config.yaml
num_hidden_layers: 10
hidden_size: 128
num_attention_heads: 3
num_key_value_heads: 3
head_dim: 32
intermediate_size: 320
vocab_size: 615
hidden_act: "swiglu"
norm: "rmsnorm"
norm_place: "pre"
norm_eps: 1e-06
positions: "rope"
rope_theta: 10000.0
rope_fraction: 1.0
qk_norm: false
attn_scale: 0.177
bias: "none"
tie_word_embeddings: false
parallel_block: false
init: "normal"
init_std_qkv: 0.0442
init_std_o: 0.0099
init_std_up: 0.0442
init_std_down: 0.0099
optimizer: "adamw"
learning_rate: 0.00236
beta1: 0.9
beta2: 0.99
weight_decay: 0.051
lr_head: 0.00562
max_grad_norm: 0.5
warmup_steps: 358
schedule: "wsd"
decay_fraction: 0.72
decay_shape: "linear"
final_lr_fraction: 0.02
batch_tokens: 16384
max_seq_len: 1024
doc_mask: true
train_tokens: 120800000
max_steps: 7374
dataset: "wikipedia_en"
Each number is 50 + 10 x the weight over its row's rms, rounded and kept within 0 to 99. Layers, rows and columns count from 0. The size before them is the row's rms in percent of the matrix's.

# o: layer 3 attention output (transposed), 96x128, rms 0.111, rows 20-31, columns 0-127
# v: layer 3 attention value, 96x128, rms 0.114, rows 21-31, columns 0-127
# q: layer 3 attention query, 96x128, rms 0.0969, rows 32-47, columns 0-127
# k: layer 3 attention key, 96x128, rms 0.0999, rows 32-46, columns 0-127
o20 112:61 43 35 56 55 56 36 57 68 56 53 49 45 47 54 40 56 60 48 56 41 61 57 58 52 48 59 56 63 51 43 57 57 55 63 78 55 51 47 49 53 31 52 39 51 39 35 37 49 31 47 55 56 33 38 73 30 29 51 52 58 33 36 43 48 72 52 60 49 50 46 55 55 56 46 64 52 27 48 49 53 36 53 58 51 61 67 52 53 60 55 51 49 75 42 47 49 50 53 56 63 39 51 47 53 50 38 39 46 59 49 65 54 68 55 43 52 60 44 47 42 39 57 71 45 58 70 39
v21 094:54 67 58 34 55 47 48 69 47 47 49 52 58 41 63 49 73 48 37 56 56 48 61 58 56 61 47 50 47 70 38 55 60 53 45 60 42 50 51 42 61 40 33 52 52 66 55 57 51 65 45 48 65 54 34 52 64 59 47 34 41 43 53 80 57 53 46 35 53 41 51 41 53 45 46 64 45 52 67 51 67 30 66 54 35 35 35 35 48 49 48 55 40 53 63 64 54 52 36 42 45 54 56 60 52 53 56 51 48 39 39 55 56 41 69 57 51 55 41 58 54 67 44 49 51 44 63 76
o21 094:52 54 47 50 70 59 53 60 68 38 56 45 62 45 62 56 49 45 55 50 47 55 57 38 41 52 54 61 41 64 57 42 74 59 54 46 66 49 47 50 56 43 52 42 61 48 48 36 52 47 50 26 48 57 21 54 55 61 63 65 47 42 65 50 50 23 55 46 63 44 43 53 45 45 45 50 38 32 48 44 56 35 56 55 81 35 59 34 62 54 52 44 49 29 43 43 58 59 54 45 48 53 62 56 49 64 50 59 66 49 51 43 33 42 41 61 50 64 56 47 39 69 50 48 44 64 49 56
v22 101:47 72 31 53 53 48 47 66 70 49 67 59 59 59 46 58 46 31 52 59 48 51 59 59 40 40 41 41 53 32 43 54 28 53 42 66 26 58 34 55 59 39 58 59 42 48 71 42 53 55 55 44 63 36 39 54 66 41 62 50 40 56 49 47 21 51 46 42 47 43 70 47 55 40 54 56 49 45 73 46 44 41 47 54 54 49 38 50 44 37 47 46 58 54 57 47 46 40 36 43 51 55 55 54 41 46 43 62 49 54 56 55 36 67 59 34 53 31 53 60 48 41 59 52 46 35 45 57
o22 100:49 43 51 49 58 45 61 39 67 56 42 49 55 29 48 48 51 45 46 55 45 49 53 55 38 47 62 44 35 39 48 46 49 40 40 36 56 53 41 52 40 56 65 43 71 50 47 31 44 50 65 68 39 40 29 45 53 35 50 70 38 53 61 45 51 55 60 50 47 42 60 59 40 86 38 26 56 56 65 48 36 66 60 48 57 43 51 47 51 57 62 57 52 40 55 47 46 40 66 38 27 57 54 69 37 63 52 51 51 43 53 42 41 56 58 61 52 48 51 35 31 55 47 48 42 53 51 43
v23 112:60 61 50 67 48 67 48 39 41 38 40 37 51 47 48 54 59 36 60 73 47 57 51 40 57 56 50 64 56 65 54 51 61 51 41 35 32 64 48 50 41 30 40 45 55 42 51 50 39 46 35 58 44 69 33 55 43 48 45 49 47 47 49 68 29 49 58 44 45 45 40 39 47 53 65 58 60 43 51 60 32 49 60 53 39 40 40 52 28 56 50 58 55 51 58 57 47 48 50 57 36 46 53 54 55 58 38 66 47 51 66 64 52 41 45 47 63 41 54 69 61 60 29 67 63 47 63 66
o23 107:55 47 44 52 59 58 36 53 70 46 51 41 49 22 67 51 56 51 58 57 41 67 38 61 49 35 52 50 64 57 47 57 44 46 27 52 46 40 48 52 49 50 34 41 59 38 35 39 51 49 34 59 48 62 41 53 55 73 43 67 60 37 53 55 43 35 49 63 56 54 52 57 51 70 49 50 47 45 46 41 50 62 50 42 71 41 44 36 46 54 32 49 41 33 54 42 39 53 49 51 48 53 35 59 47 65 54 62 44 48 58 28 54 31 46 46 62 55 47 53 50 57 28 40 55 47 26 54
v24 101:57 75 48 46 64 72 38 50 45 49 55 62 52 50 57 54 63 38 57 49 53 29 65 42 56 54 47 44 47 46 51 57 40 47 46 60 27 40 51 45 46 45 52 46 38 34 59 60 46 53 49 66 49 44 32 50 65 59 37 35 57 45 56 59 47 56 52 18 46 32 63 55 41 39 42 66 62 53 69 67 33 44 60 67 56 50 37 55 53 42 56 50 53 46 54 53 61 51 46 35 56 63 44 54 41 63 52 52 51 49 63 60 40 71 49 43 45 30 47 58 41 48 49 40 59 37 48 56
o24 100:51 51 38 41 56 50 61 46 68 43 50 54 44 30 48 51 49 55 61 58 36 48 37 48 56 60 46 57 49 47 36 50 62 47 54 40 60 57 52 66 60 54 62 43 63 38 49 33 44 55 59 46 59 49 36 43 67 51 54 77 38 46 69 43 52 51 69 51 46 53 43 65 42 55 40 45 63 59 46 38 54 58 55 57 66 46 49 35 43 45 52 50 44 28 47 40 47 51 60 32 35 72 33 66 45 69 53 44 61 57 43 32 34 54 52 61 58 44 66 33 48 59 52 33 42 55 60 43
v25 108:56 42 52 53 39 54 37 43 63 49 45 52 52 60 32 39 58 74 43 30 52 40 50 42 55 52 45 39 54 48 50 37 36 45 58 63 51 48 34 50 34 70 50 50 74 43 58 43 56 65 66 50 45 46 48 37 50 29 48 48 51 47 57 41 52 49 38 41 48 56 34 56 41 56 43 53 47 59 46 74 53 41 52 80 64 44 58 68 50 52 46 60 39 41 49 37 57 71 47 45 47 64 50 49 37 56 47 45 56 51 41 41 68 37 40 46 26 56 45 50 46 51 63 34 47 58 52 40
o25 108:46 58 42 48 40 52 48 38 29 58 52 61 52 60 54 56 60 53 52 54 60 63 31 48 43 61 44 52 42 45 58 45 62 42 64 45 41 60 48 55 57 65 54 56 46 39 65 51 41 53 47 38 41 57 55 54 59 35 46 46 42 47 58 46 45 69 49 41 44 54 36 46 57 41 61 60 35 52 48 37 77 47 42 59 33 41 38 46 56 55 50 59 62 65 43 55 67 62 59 49 48 41 24 37 50 40 46 37 65 56 36 57 57 35 35 50 46 50 44 78 36 30 53 30 44 56 56 45
v26 133:58 45 50 48 24 39 60 46 50 44 48 41 40 58 43 49 49 31 61 63 42 55 38 56 37 57 39 56 39 53 49 39 63 41 38 33 64 73 45 65 48 56 50 46 60 38 32 87 50 45 41 73 46 49 57 61 51 49 47 48 43 46 49 48 48 45 58 41 51 47 26 52 24 50 50 43 52 53 41 58 38 62 47 51 46 45 35 53 33 40 45 52 45 47 43 63 59 68 72 38 64 45 61 55 52 43 47 48 44 44 52 54 47 57 43 40 47 50 64 54 60 51 61 42 55 59 51 43
o26 124:54 52 43 55 42 48 41 50 43 47 41 59 52 47 69 49 61 53 55 46 65 45 37 57 48 44 56 29 57 55 41 57 39 24 49 71 49 54 48 63 55 38 35 45 29 51 40 55 49 59 46 47 46 72 60 43 62 70 55 45 29 35 34 59 52 44 56 69 47 61 35 54 54 30 47 60 57 51 51 40 48 52 34 36 60 64 43 60 40 68 33 52 50 48 48 35 42 38 39 43 40 44 46 39 60 64 42 51 29 45 48 52 60 56 42 38 44 64 58 61 50 50 58 48 60 48 60 51
v27 121:58 44 39 33 50 66 67 51 51 43 65 45 55 64 66 56 48 48 51 47 47 56 62 58 60 60 49 53 51 54 41 72 52 56 50 56 43 63 29 44 42 35 48 53 65 42 45 34 42 56 49 47 59 77 37 26 63 46 60 56 65 63 47 51 56 52 46 46 43 48 70 49 38 50 55 65 33 53 39 53 68 40 54 46 35 36 49 61 48 36 58 55 60 45 36 39 47 43 51 50 39 40 55 39 65 57 35 48 48 32 58 38 56 48 65 39 61 65 39 53 49 47 58 56 56 66 46 54
o27 117:50 49 48 43 60 57 54 49 59 48 57 35 66 33 43 73 42 41 49 66 49 48 40 49 57 63 48 54 26 52 52 43 63 57 41 48 48 37 41 41 39 48 47 55 64 56 40 35 35 58 45 40 40 52 46 37 50 48 41 31 33 66 50 53 45 67 40 37 48 46 50 59 51 65 58 45 36 62 44 41 48 26 50 31 57 31 47 53 54 41 43 42 42 48 45 41 40 37 64 42 67 41 48 56 44 49 47 65 48 36 47 33 54 42 50 69 47 44 58 53 52 18 55 56 45 56 37 46
v28 115:36 37 50 52 69 63 59 54 60 59 54 65 46 48 54 50 45 45 48 35 69 54 57 53 33 51 73 56 44 34 47 48 54 49 34 50 61 39 47 67 50 56 48 50 35 66 60 45 57 62 62 40 39 50 61 43 33 62 38 54 49 48 57 44 73 51 70 58 52 45 40 50 48 48 34 50 32 50 53 39 69 45 54 49 45 47 55 40 50 57 53 47 42 52 59 54 32 36 39 66 48 59 45 60 48 45 51 34 47 31 42 50 45 49 59 70 63 69 51 27 59 45 36 64 48 51 54 59
o28 113:49 62 41 39 62 58 57 57 43 51 46 44 38 56 34 56 49 45 34 47 53 38 70 46 39 41 63 64 44 63 57 53 57 52 52 44 53 49 55 48 55 58 62 52 33 49 47 46 53 57 58 39 42 57 59 58 42 47 49 30 70 66 48 52 57 43 60 48 50 42 49 43 63 37 54 69 42 43 38 65 55 42 65 53 47 60 68 50 41 46 53 37 55 59 51 57 58 43 63 66 61 55 73 70 54 10 42 48 57 55 57 57 38 58 49 47 53 48 47 45 63 47 59 59 61 38 67 67
v29 114:64 59 43 49 37 39 76 70 55 43 63 28 54 63 40 57 55 45 40 38 57 47 65 59 36 35 52 44 35 40 42 58 40 53 67 49 54 60 49 62 48 57 58 60 36 50 56 54 63 35 39 37 56 63 36 51 56 34 53 40 66 58 42 58 42 53 42 37 49 62 72 43 68 45 52 44 44 36 37 42 41 55 50 49 56 52 60 44 43 37 50 53 31 54 43 41 33 57 55 48 46 35 45 53 29 41 43 47 43 42 40 58 57 41 56 40 35 47 52 43 54 57 39 49 42 58 64 56
o29 110:53 55 69 50 49 61 45 48 75 44 65 41 70 39 57 47 54 71 47 35 59 50 55 54 39 54 48 38 38 42 59 56 54 28 55 45 65 54 42 43 54 59 65 50 52 50 30 56 33 40 64 58 50 38 31 48 53 43 41 31 34 64 53 52 42 57 63 40 51 48 51 47 61 77 47 26 41 44 58 46 39 56 38 50 47 43 36 52 60 39 62 45 58 61 43 55 39 34 40 64 57 32 55 48 40 49 49 43 55 48 46 51 49 54 46 50 39 43 49 36 43 50 50 46 61 55 34 53
v30 103:61 63 33 53 46 58 49 76 66 43 67 47 51 49 55 52 49 32 44 33 70 44 52 45 45 39 45 52 39 37 52 46 59 57 50 35 69 54 49 64 42 57 70 54 28 45 46 50 56 56 62 49 49 48 46 50 27 35 54 61 67 53 62 65 43 51 57 48 56 50 56 52 28 54 55 49 43 41 45 28 58 43 40 34 51 61 61 42 42 45 55 46 34 46 55 37 45 49 38 32 41 51 56 45 44 49 36 43 48 41 62 49 45 45 53 44 62 44 42 45 72 42 47 64 49 36 43 34
o30 103:66 70 59 46 62 48 51 50 51 48 34 39 50 40 45 52 61 53 42 46 59 31 45 46 55 49 51 60 44 62 54 46 37 30 47 53 57 42 43 54 42 64 53 36 58 40 39 56 32 59 61 53 35 45 39 40 52 44 45 33 38 69 36 47 52 49 52 49 50 45 49 40 62 79 42 44 36 46 44 55 39 64 53 63 35 36 54 54 45 48 54 47 47 35 46 42 44 36 39 56 40 55 61 53 59 32 46 38 45 51 45 65 27 62 59 53 44 40 48 36 46 32 38 49 67 28 44 52
v31 126:64 31 57 53 41 39 64 53 61 44 41 45 37 75 45 49 53 66 53 34 46 75 74 36 31 46 63 65 52 46 42 49 45 46 63 29 48 64 60 57 46 58 43 52 56 38 46 36 63 43 59 52 36 53 49 57 46 28 46 52 49 53 36 47 25 48 49 39 54 59 47 44 45 53 65 47 54 40 40 59 41 55 36 54 55 44 61 46 39 56 50 53 46 49 54 41 32 53 53 50 67 54 52 51 46 72 53 55 55 56 44 50 57 45 36 52 31 54 48 37 67 53 49 51 55 57 53 64
o31 121:56 45 46 54 41 43 28 58 56 42 50 44 59 44 61 41 67 63 50 52 48 66 55 64 41 35 63 46 60 48 62 60 43 35 44 59 50 51 53 35 57 40 48 49 58 44 49 60 43 36 56 65 42 49 41 47 41 36 45 40 41 42 45 50 39 68 59 55 53 67 62 50 69 65 41 44 36 53 54 48 62 61 32 46 61 46 44 51 47 46 40 45 52 79 39 72 49 48 54 68 50 36 42 33 46 25 42 40 50 47 48 60 64 49 45 40 62 41 48 65 43 38 55 29 52 49 39 50
q32 167:43 58 62 56 39 44 53 51 56 63 50 34 50 52 33 35 48 54 43 42 47 61 63 39 58 28 46 38 55 39 67 49 42 69 75 54 54 38 62 52 55 43 58 39 54 42 53 61 41 31 49 48 68 43 52 38 52 41 43 52 47 31 33 43 50 64 42 42 42 58 64 41 60 47 38 37 48 34 45 46 45 48 51 43 61 56 56 60 48 58 43 38 52 42 50 47 38 32 56 65 58 34 63 65 47 55 42 37 64 70 55 54 60 65 51 46 40 51 49 51 60 45 44 71 57 59 31 44
k32 109:54 36 38 59 52 51 46 51 44 32 35 48 37 51 58 52 38 62 47 69 59 54 27 61 55 43 32 41 42 40 33 41 75 44 37 43 55 55 43 32 51 50 57 33 64 53 59 48 47 70 54 53 56 43 44 48 46 57 40 43 38 50 56 46 53 55 56 48 45 52 44 43 63 39 45 59 62 34 53 52 63 53 60 56 51 33 52 65 61 55 40 47 54 39 57 69 61 59 33 40 36 52 40 46 40 52 50 32 73 51 57 48 54 65 45 55 62 60 44 54 44 35 34 45 60 47 70 49
q33 069:54 48 40 44 49 58 53 71 69 54 69 43 66 62 32 38 52 50 48 23 53 62 57 30 66 38 48 47 64 59 57 70 43 55 58 48 42 63 48 50 52 49 44 55 44 45 42 49 53 41 42 43 60 57 54 41 66 45 39 55 52 52 62 59 59 51 38 54 34 44 62 48 55 48 43 54 48 49 40 47 40 48 56 48 34 45 56 41 33 39 45 37 60 42 42 36 30 57 52 49 60 51 54 61 62 50 41 45 50 66 50 49 55 64 56 49 24 70 53 45 69 60 61 70 55 58 38 53
k33 109:48 50 49 53 47 41 59 51 49 45 45 34 48 40 41 42 49 51 43 52 62 63 63 36 57 33 41 38 51 45 41 45 51 75 60 42 50 50 54 40 65 44 65 32 61 49 56 52 45 41 46 60 62 53 55 41 43 36 54 44 42 31 48 51 59 74 52 42 38 61 51 27 50 35 35 41 57 34 52 51 47 58 53 51 50 40 53 59 56 57 33 33 61 31 52 61 48 36 48 54 39 39 48 63 43 48 41 26 72 66 62 63 69 67 53 42 53 48 58 47 50 39 41 54 62 57 46 56
q34 101:45 47 53 40 47 46 46 31 41 58 50 31 51 63 38 25 38 37 46 35 46 66 77 39 45 36 58 43 61 41 62 45 34 67 49 62 45 51 59 56 58 49 64 45 52 47 51 48 48 41 60 57 55 41 46 48 54 42 45 44 43 24 44 62 45 71 45 36 51 53 68 35 65 43 43 39 40 41 52 59 52 38 43 38 53 54 54 56 51 47 35 34 48 46 40 48 47 26 57 59 57 35 64 55 46 54 42 36 59 55 55 63 53 63 51 40 48 47 54 53 41 45 42 66 60 63 47 42
k34 099:39 44 40 68 52 49 52 56 52 41 34 49 36 47 51 59 57 57 47 63 62 56 43 46 54 43 43 45 45 48 44 50 54 52 53 45 49 44 52 23 43 44 50 36 65 42 79 48 57 55 52 59 49 45 48 35 53 51 55 35 42 40 54 42 52 57 41 50 44 53 43 33 43 40 48 59 76 37 37 38 61 51 59 55 40 34 49 61 51 57 30 44 60 31 46 71 56 66 37 35 47 45 42 46 43 41 42 37 74 60 50 43 68 49 46 63 45 49 51 49 43 35 41 34 65 53 62 61
q35 064:45 47 44 39 57 48 41 64 44 43 49 29 73 43 45 21 32 50 40 45 48 71 53 41 67 35 48 48 53 52 63 61 34 51 56 44 48 52 47 43 55 36 37 54 39 53 52 48 40 38 49 53 51 42 53 40 52 48 37 58 52 42 46 56 54 61 52 59 41 49 64 43 51 50 50 49 47 53 45 63 48 53 41 52 68 50 54 53 59 40 34 36 61 43 56 36 32 42 54 59 63 24 56 62 61 58 48 58 56 67 57 61 48 61 51 52 36 50 65 44 74 57 41 55 75 44 48 31
k35 077:57 46 60 47 61 43 49 54 54 38 56 33 43 42 64 45 55 55 39 56 72 50 51 52 53 43 48 46 57 55 38 36 58 74 60 53 57 51 47 54 56 47 46 30 62 38 57 41 57 73 50 65 56 53 53 49 50 53 68 33 36 32 52 52 58 76 56 46 42 63 48 29 42 30 46 62 64 43 61 44 56 57 65 59 31 45 36 59 60 57 45 37 58 24 39 47 58 52 61 51 43 46 37 58 41 45 33 36 55 61 50 49 57 43 53 43 61 46 61 59 46 47 60 50 58 51 44 60
q36 097:48 51 48 49 56 53 55 47 55 41 53 75 45 39 60 70 78 35 61 61 47 28 39 65 38 75 50 48 44 61 39 57 61 43 64 46 50 55 41 49 40 60 50 52 35 47 58 41 51 58 37 57 46 51 39 56 43 71 41 53 47 60 67 39 49 33 53 55 62 29 50 56 52 54 60 56 58 63 56 46 61 56 58 61 48 54 44 36 55 55 59 64 28 54 44 38 59 66 48 35 50 66 54 43 49 42 57 51 41 39 51 32 35 49 42 51 42 60 43 45 50 58 54 50 54 35 58 60
k36 087:43 58 40 54 46 51 48 52 58 73 41 70 53 66 46 56 49 58 54 42 29 54 46 42 50 60 60 58 48 48 51 73 53 26 48 52 38 54 47 53 42 44 54 71 55 56 44 57 49 42 50 41 43 41 42 40 49 47 42 56 70 57 46 61 36 31 49 44 53 52 47 80 59 57 41 44 33 71 38 58 41 43 44 41 55 57 52 44 45 47 63 67 43 75 55 50 39 47 45 45 56 63 52 37 53 68 70 67 44 43 50 59 40 52 38 58 40 45 40 57 50 63 63 45 45 56 53 43
q37 073:39 46 52 31 50 40 40 42 40 45 47 32 61 69 41 54 46 56 35 48 54 62 69 28 51 49 37 31 62 32 49 57 50 52 50 54 61 45 55 42 73 42 53 63 43 45 57 41 51 50 49 38 57 57 44 36 51 42 52 47 46 37 50 55 33 66 45 66 51 60 45 51 64 38 41 40 52 31 30 51 38 52 42 51 61 61 47 46 62 68 41 45 42 41 58 50 40 37 59 43 45 49 68 51 57 43 29 45 64 51 52 44 68 52 44 57 46 64 51 41 59 41 44 50 69 67 50 55
k37 099:59 42 50 57 51 62 56 66 45 46 27 74 51 41 64 36 55 46 53 49 60 56 37 55 47 50 55 46 47 38 37 47 57 55 50 43 62 59 60 37 37 38 56 47 41 49 48 54 53 66 47 52 54 66 50 55 46 46 50 60 39 47 57 54 29 56 40 45 49 39 57 42 46 46 68 46 58 41 46 34 45 51 62 44 34 38 36 57 38 36 43 35 50 50 51 44 47 44 37 43 56 42 70 51 41 22 56 42 60 42 64 66 46 68 39 49 49 49 41 40 50 21 35 59 59 60 50 69
q38 098:50 53 45 52 56 43 55 66 63 48 44 65 58 43 61 66 59 51 51 66 54 22 40 71 43 64 57 56 52 54 36 45 70 33 35 38 58 60 40 55 39 66 50 44 48 58 54 52 58 70 43 39 53 54 33 56 53 62 40 58 42 55 66 49 53 31 55 54 62 45 44 61 42 53 67 52 59 53 58 37 54 43 61 61 55 48 47 44 49 58 63 69 43 54 60 55 52 59 60 39 34 63 47 40 59 40 46 58 42 46 48 39 38 44 45 62 61 49 31 53 43 65 50 40 30 39 61 53
k38 089:51 54 38 56 44 57 57 46 57 73 46 61 54 51 44 53 52 37 63 38 26 47 47 42 47 64 49 49 48 52 59 70 41 38 53 58 47 54 49 57 38 41 61 70 51 43 54 53 40 47 51 45 34 55 38 46 52 48 42 55 72 65 49 57 41 30 40 59 56 50 49 75 54 68 51 37 31 65 37 52 47 48 45 47 60 60 54 37 46 51 64 56 45 84 49 49 30 45 36 50 64 66 57 29 41 48 58 60 40 45 42 38 39 50 49 44 44 53 45 49 49 59 48 60 46 63 51 43
q39 077:44 47 65 60 41 43 51 39 38 54 26 29 53 49 41 38 42 40 55 44 63 58 50 62 30 48 45 54 54 37 55 45 45 58 53 48 58 41 61 44 33 30 47 53 50 57 52 57 34 51 66 38 58 44 53 50 56 50 81 49 56 43 55 53 40 52 52 45 32 83 48 47 45 40 41 64 62 37 58 55 68 47 54 43 63 54 48 43 44 56 49 47 51 54 45 61 49 50 59 70 40 53 65 59 47 37 63 50 54 57 65 54 53 57 55 34 39 43 48 31 39 38 40 46 56 65 51 46
k39 097:44 50 53 45 69 50 54 46 50 33 58 47 41 63 44 38 65 49 55 58 62 60 43 53 51 35 54 58 36 39 50 54 45 55 39 42 53 72 36 57 51 45 65 36 67 65 37 59 52 55 44 47 69 51 49 52 37 54 41 47 37 41 37 58 58 53 50 54 36 44 44 61 55 39 48 38 48 57 47 56 62 46 40 66 44 25 64 83 49 51 45 45 32 40 58 62 55 43 30 59 39 44 35 59 54 60 40 44 62 49 60 41 47 57 56 58 45 60 67 51 64 53 39 54 44 43 47 66
q40 080:50 72 41 46 34 56 56 32 57 46 48 56 57 43 56 62 65 43 44 47 48 46 55 47 41 52 58 49 33 52 38 60 51 51 31 45 55 43 54 55 69 63 56 50 39 57 56 47 46 44 31 73 45 67 55 57 50 58 42 74 35 51 55 55 37 50 41 52 67 39 71 46 59 47 51 43 54 62 41 42 66 47 47 42 35 71 39 43 48 49 46 45 51 47 50 38 50 53 54 29 64 48 60 56 60 46 52 46 58 54 40 54 36 53 52 72 49 58 27 70 41 40 51 47 49 62 58 30
k40 093:54 52 44 47 53 39 42 63 37 58 49 49 50 55 85 39 37 55 32 55 53 67 45 47 60 45 53 51 46 46 49 52 68 60 57 50 53 35 67 21 48 44 55 57 54 25 41 47 65 59 59 55 52 37 55 42 38 48 51 23 55 61 58 58 54 43 47 55 36 41 46 71 43 53 56 55 49 41 56 50 28 63 62 29 45 39 44 50 48 35 42 53 50 51 51 49 60 48 47 59 55 51 44 57 27 47 42 50 41 39 47 40 58 55 47 64 64 36 43 47 52 57 56 47 70 48 54 61
q41 100:66 56 41 54 50 45 52 53 57 47 44 52 45 32 43 60 81 52 49 58 49 37 40 59 60 55 52 58 46 49 52 56 69 40 50 45 53 53 45 35 34 55 42 48 51 56 55 54 61 59 42 31 45 69 41 58 62 66 41 48 41 60 66 59 49 26 55 59 58 43 36 50 45 47 58 51 61 51 56 48 60 39 60 71 35 50 39 38 37 49 58 64 46 55 58 49 41 61 56 39 42 68 38 42 48 29 59 56 43 39 53 43 30 47 34 55 46 42 37 52 35 51 53 38 26 60 52 39
k41 093:44 52 50 47 49 51 48 51 54 65 35 62 57 60 52 51 53 42 53 36 36 35 57 46 38 56 63 64 50 40 52 66 53 33 48 57 54 59 51 54 41 55 71 59 48 43 54 61 47 40 58 50 37 40 37 53 50 42 52 61 63 65 45 54 51 37 33 48 50 58 56 87 49 66 59 32 37 84 43 56 50 42 36 46 66 47 53 41 46 44 63 60 41 75 53 51 45 50 54 48 59 50 55 34 56 49 61 59 41 39 40 43 44 50 40 52 50 55 32 59 57 65 50 60 39 57 53 57
q42 102:37 46 74 35 48 47 53 45 32 46 37 55 45 60 57 51 41 58 45 43 64 59 59 58 49 34 42 48 50 56 31 47 49 57 30 38 42 47 59 36 47 58 41 60 56 73 40 41 37 62 53 65 44 54 50 62 40 48 46 77 52 47 48 40 50 44 46 33 47 43 52 62 49 54 27 55 50 42 51 47 62 58 66 54 49 58 36 48 56 47 55 51 56 54 52 64 55 48 67 71 70 45 60 37 52 52 45 45 44 61 53 38 59 53 32 58 59 54 62 54 61 54 44 40 63 40 27 62
k42 104:50 55 40 43 53 49 57 43 52 62 58 48 37 54 52 55 51 67 55 63 57 41 42 23 44 61 37 60 37 45 53 46 47 56 49 58 77 34 37 50 52 64 62 58 50 44 35 39 44 53 44 46 35 61 52 40 55 43 46 47 62 49 47 76 53 49 43 50 73 41 40 48 55 63 60 62 60 43 64 36 65 48 55 43 52 50 66 71 47 45 39 49 48 55 48 64 47 58 57 58 28 43 47 56 47 47 52 49 58 53 62 40 59 61 40 69 58 30 65 52 43 38 34 57 32 55 60 54
q43 096:44 44 69 53 57 59 40 39 39 70 46 57 43 67 56 35 48 46 49 34 46 64 55 53 52 51 49 49 48 54 45 39 54 51 48 68 58 37 41 42 67 38 54 56 51 48 69 49 40 52 71 59 33 47 67 60 54 42 67 61 64 41 40 50 44 61 48 53 38 46 61 47 40 52 37 62 35 61 33 40 57 55 53 41 71 59 51 48 47 49 43 48 54 39 39 59 60 59 53 46 55 42 87 51 57 63 55 59 46 44 56 62 48 47 54 45 38 52 70 63 58 49 48 44 61 68 48 60
k43 087:57 38 44 46 55 34 42 50 59 29 46 47 37 71 61 73 56 65 54 58 53 53 53 49 49 40 37 61 45 56 59 43 44 54 50 55 56 39 52 53 55 59 43 45 56 57 32 43 56 62 39 42 57 50 59 52 64 57 32 40 39 48 53 54 46 48 63 54 46 38 41 43 49 45 52 61 82 32 66 50 64 54 57 49 40 47 62 62 63 55 65 50 45 36 45 53 43 43 51 51 34 54 37 69 42 44 53 60 58 65 48 57 45 43 45 47 75 54 59 56 60 43 43 48 63 30 64 70
q44 096:66 42 52 63 58 48 62 56 57 49 36 56 41 36 55 55 69 56 60 63 52 43 26 60 57 59 53 59 53 64 32 58 51 32 53 48 49 32 42 30 31 47 39 53 49 55 63 42 50 64 52 41 54 60 38 65 56 54 56 54 49 66 48 28 58 32 57 58 55 38 45 53 27 52 59 45 48 61 56 42 57 60 43 71 60 50 54 52 49 54 74 51 42 52 61 48 44 54 52 63 47 47 26 37 47 45 63 69 39 50 41 42 49 38 49 52 44 46 42 39 45 45 49 38 42 43 62 60
k44 079:46 51 47 52 43 49 55 36 61 55 53 56 65 52 31 42 58 49 70 36 35 46 57 50 49 55 55 66 50 45 46 55 40 28 44 54 52 54 38 64 50 46 51 66 51 56 48 63 41 45 45 51 41 44 54 58 41 57 47 58 57 64 42 69 45 45 48 41 50 50 57 61 43 66 56 44 27 56 40 62 48 32 43 55 46 56 57 25 48 51 58 70 32 85 51 47 37 52 44 41 55 56 60 42 67 63 54 67 41 45 46 52 34 50 26 43 45 47 57 57 48 66 53 48 36 61 51 55
q45 080:50 52 54 53 43 52 50 60 36 47 49 31 37 55 59 47 74 72 59 56 49 64 56 30 35 67 73 60 32 36 37 48 38 49 55 46 42 34 57 52 60 37 54 60 51 35 30 45 43 29 48 58 43 52 51 64 46 40 61 54 46 50 44 57 52 53 67 37 56 51 57 32 59 46 33 49 31 40 43 54 71 58 44 43 50 61 47 58 45 54 51 43 36 51 37 64 52 34 46 54 44 47 51 60 48 49 56 56 48 50 49 55 42 52 43 53 67 63 51 44 70 46 40 58 63 39 38 50
k45 113:48 48 53 41 59 43 38 65 51 43 63 50 56 54 47 31 35 44 55 51 59 53 39 51 52 30 41 54 57 36 50 46 66 53 48 46 54 58 48 56 58 45 61 19 56 44 63 29 48 52 45 52 46 40 68 44 57 42 52 47 47 27 53 34 56 62 56 51 51 54 52 47 40 33 34 50 67 52 59 42 24 55 59 54 24 42 46 57 56 57 46 50 52 43 41 58 56 42 50 46 52 48 47 59 54 40 45 41 57 54 77 63 60 50 57 49 37 38 79 61 64 43 52 49 61 61 48 43
q46 099:48 57 36 33 49 40 63 50 76 45 35 55 54 51 50 38 73 59 53 42 54 37 52 62 43 60 52 52 75 30 49 43 47 46 47 43 64 49 60 54 48 50 69 38 44 61 72 51 38 45 32 54 50 54 61 70 44 46 52 60 35 50 56 60 50 36 68 47 48 40 58 36 50 61 53 54 58 45 62 42 45 30 38 60 48 37 40 49 49 58 58 53 50 56 57 59 52 39 61 48 46 53 42 45 47 31 45 43 39 59 48 38 59 64 55 53 48 40 39 47 51 50 54 77 47 55 63 68
k46 110:33 55 39 38 48 63 39 62 45 47 61 52 44 55 30 53 52 61 48 45 31 59 43 33 56 46 46 43 56 57 65 69 43 46 58 48 38 72 59 43 64 33 45 44 58 49 51 48 47 51 56 62 50 50 40 48 50 62 42 50 58 67 48 61 59 38 32 41 53 52 60 67 46 46 58 52 35 64 61 49 49 49 37 54 57 52 44 58 52 32 55 47 36 70 62 43 49 64 49 60 49 51 60 49 37 53 47 68 49 39 63 26 39 57 43 44 37 39 37 48 34 38 58 57 48 63 28 56
q47 105:50 35 53 42 53 36 48 50 51 48 49 60 37 44 77 51 44 47 38 55 32 40 53 58 44 69 46 47 35 60 39 39 46 44 44 52 51 76 33 33 49 52 69 58 62 39 47 42 44 62 55 61 56 32 61 57 31 52 54 67 52 56 52 56 51 39 57 57 57 55 52 44 33 39 60 45 45 59 53 59 61 50 57 44 43 54 50 46 69 27 57 54 42 60 48 47 60 44 62 44 57 51 56 44 50 33 63 56 47 27 66 39 59 57 33 63 55 42 52 59 56 62 56 65 54 36 51 58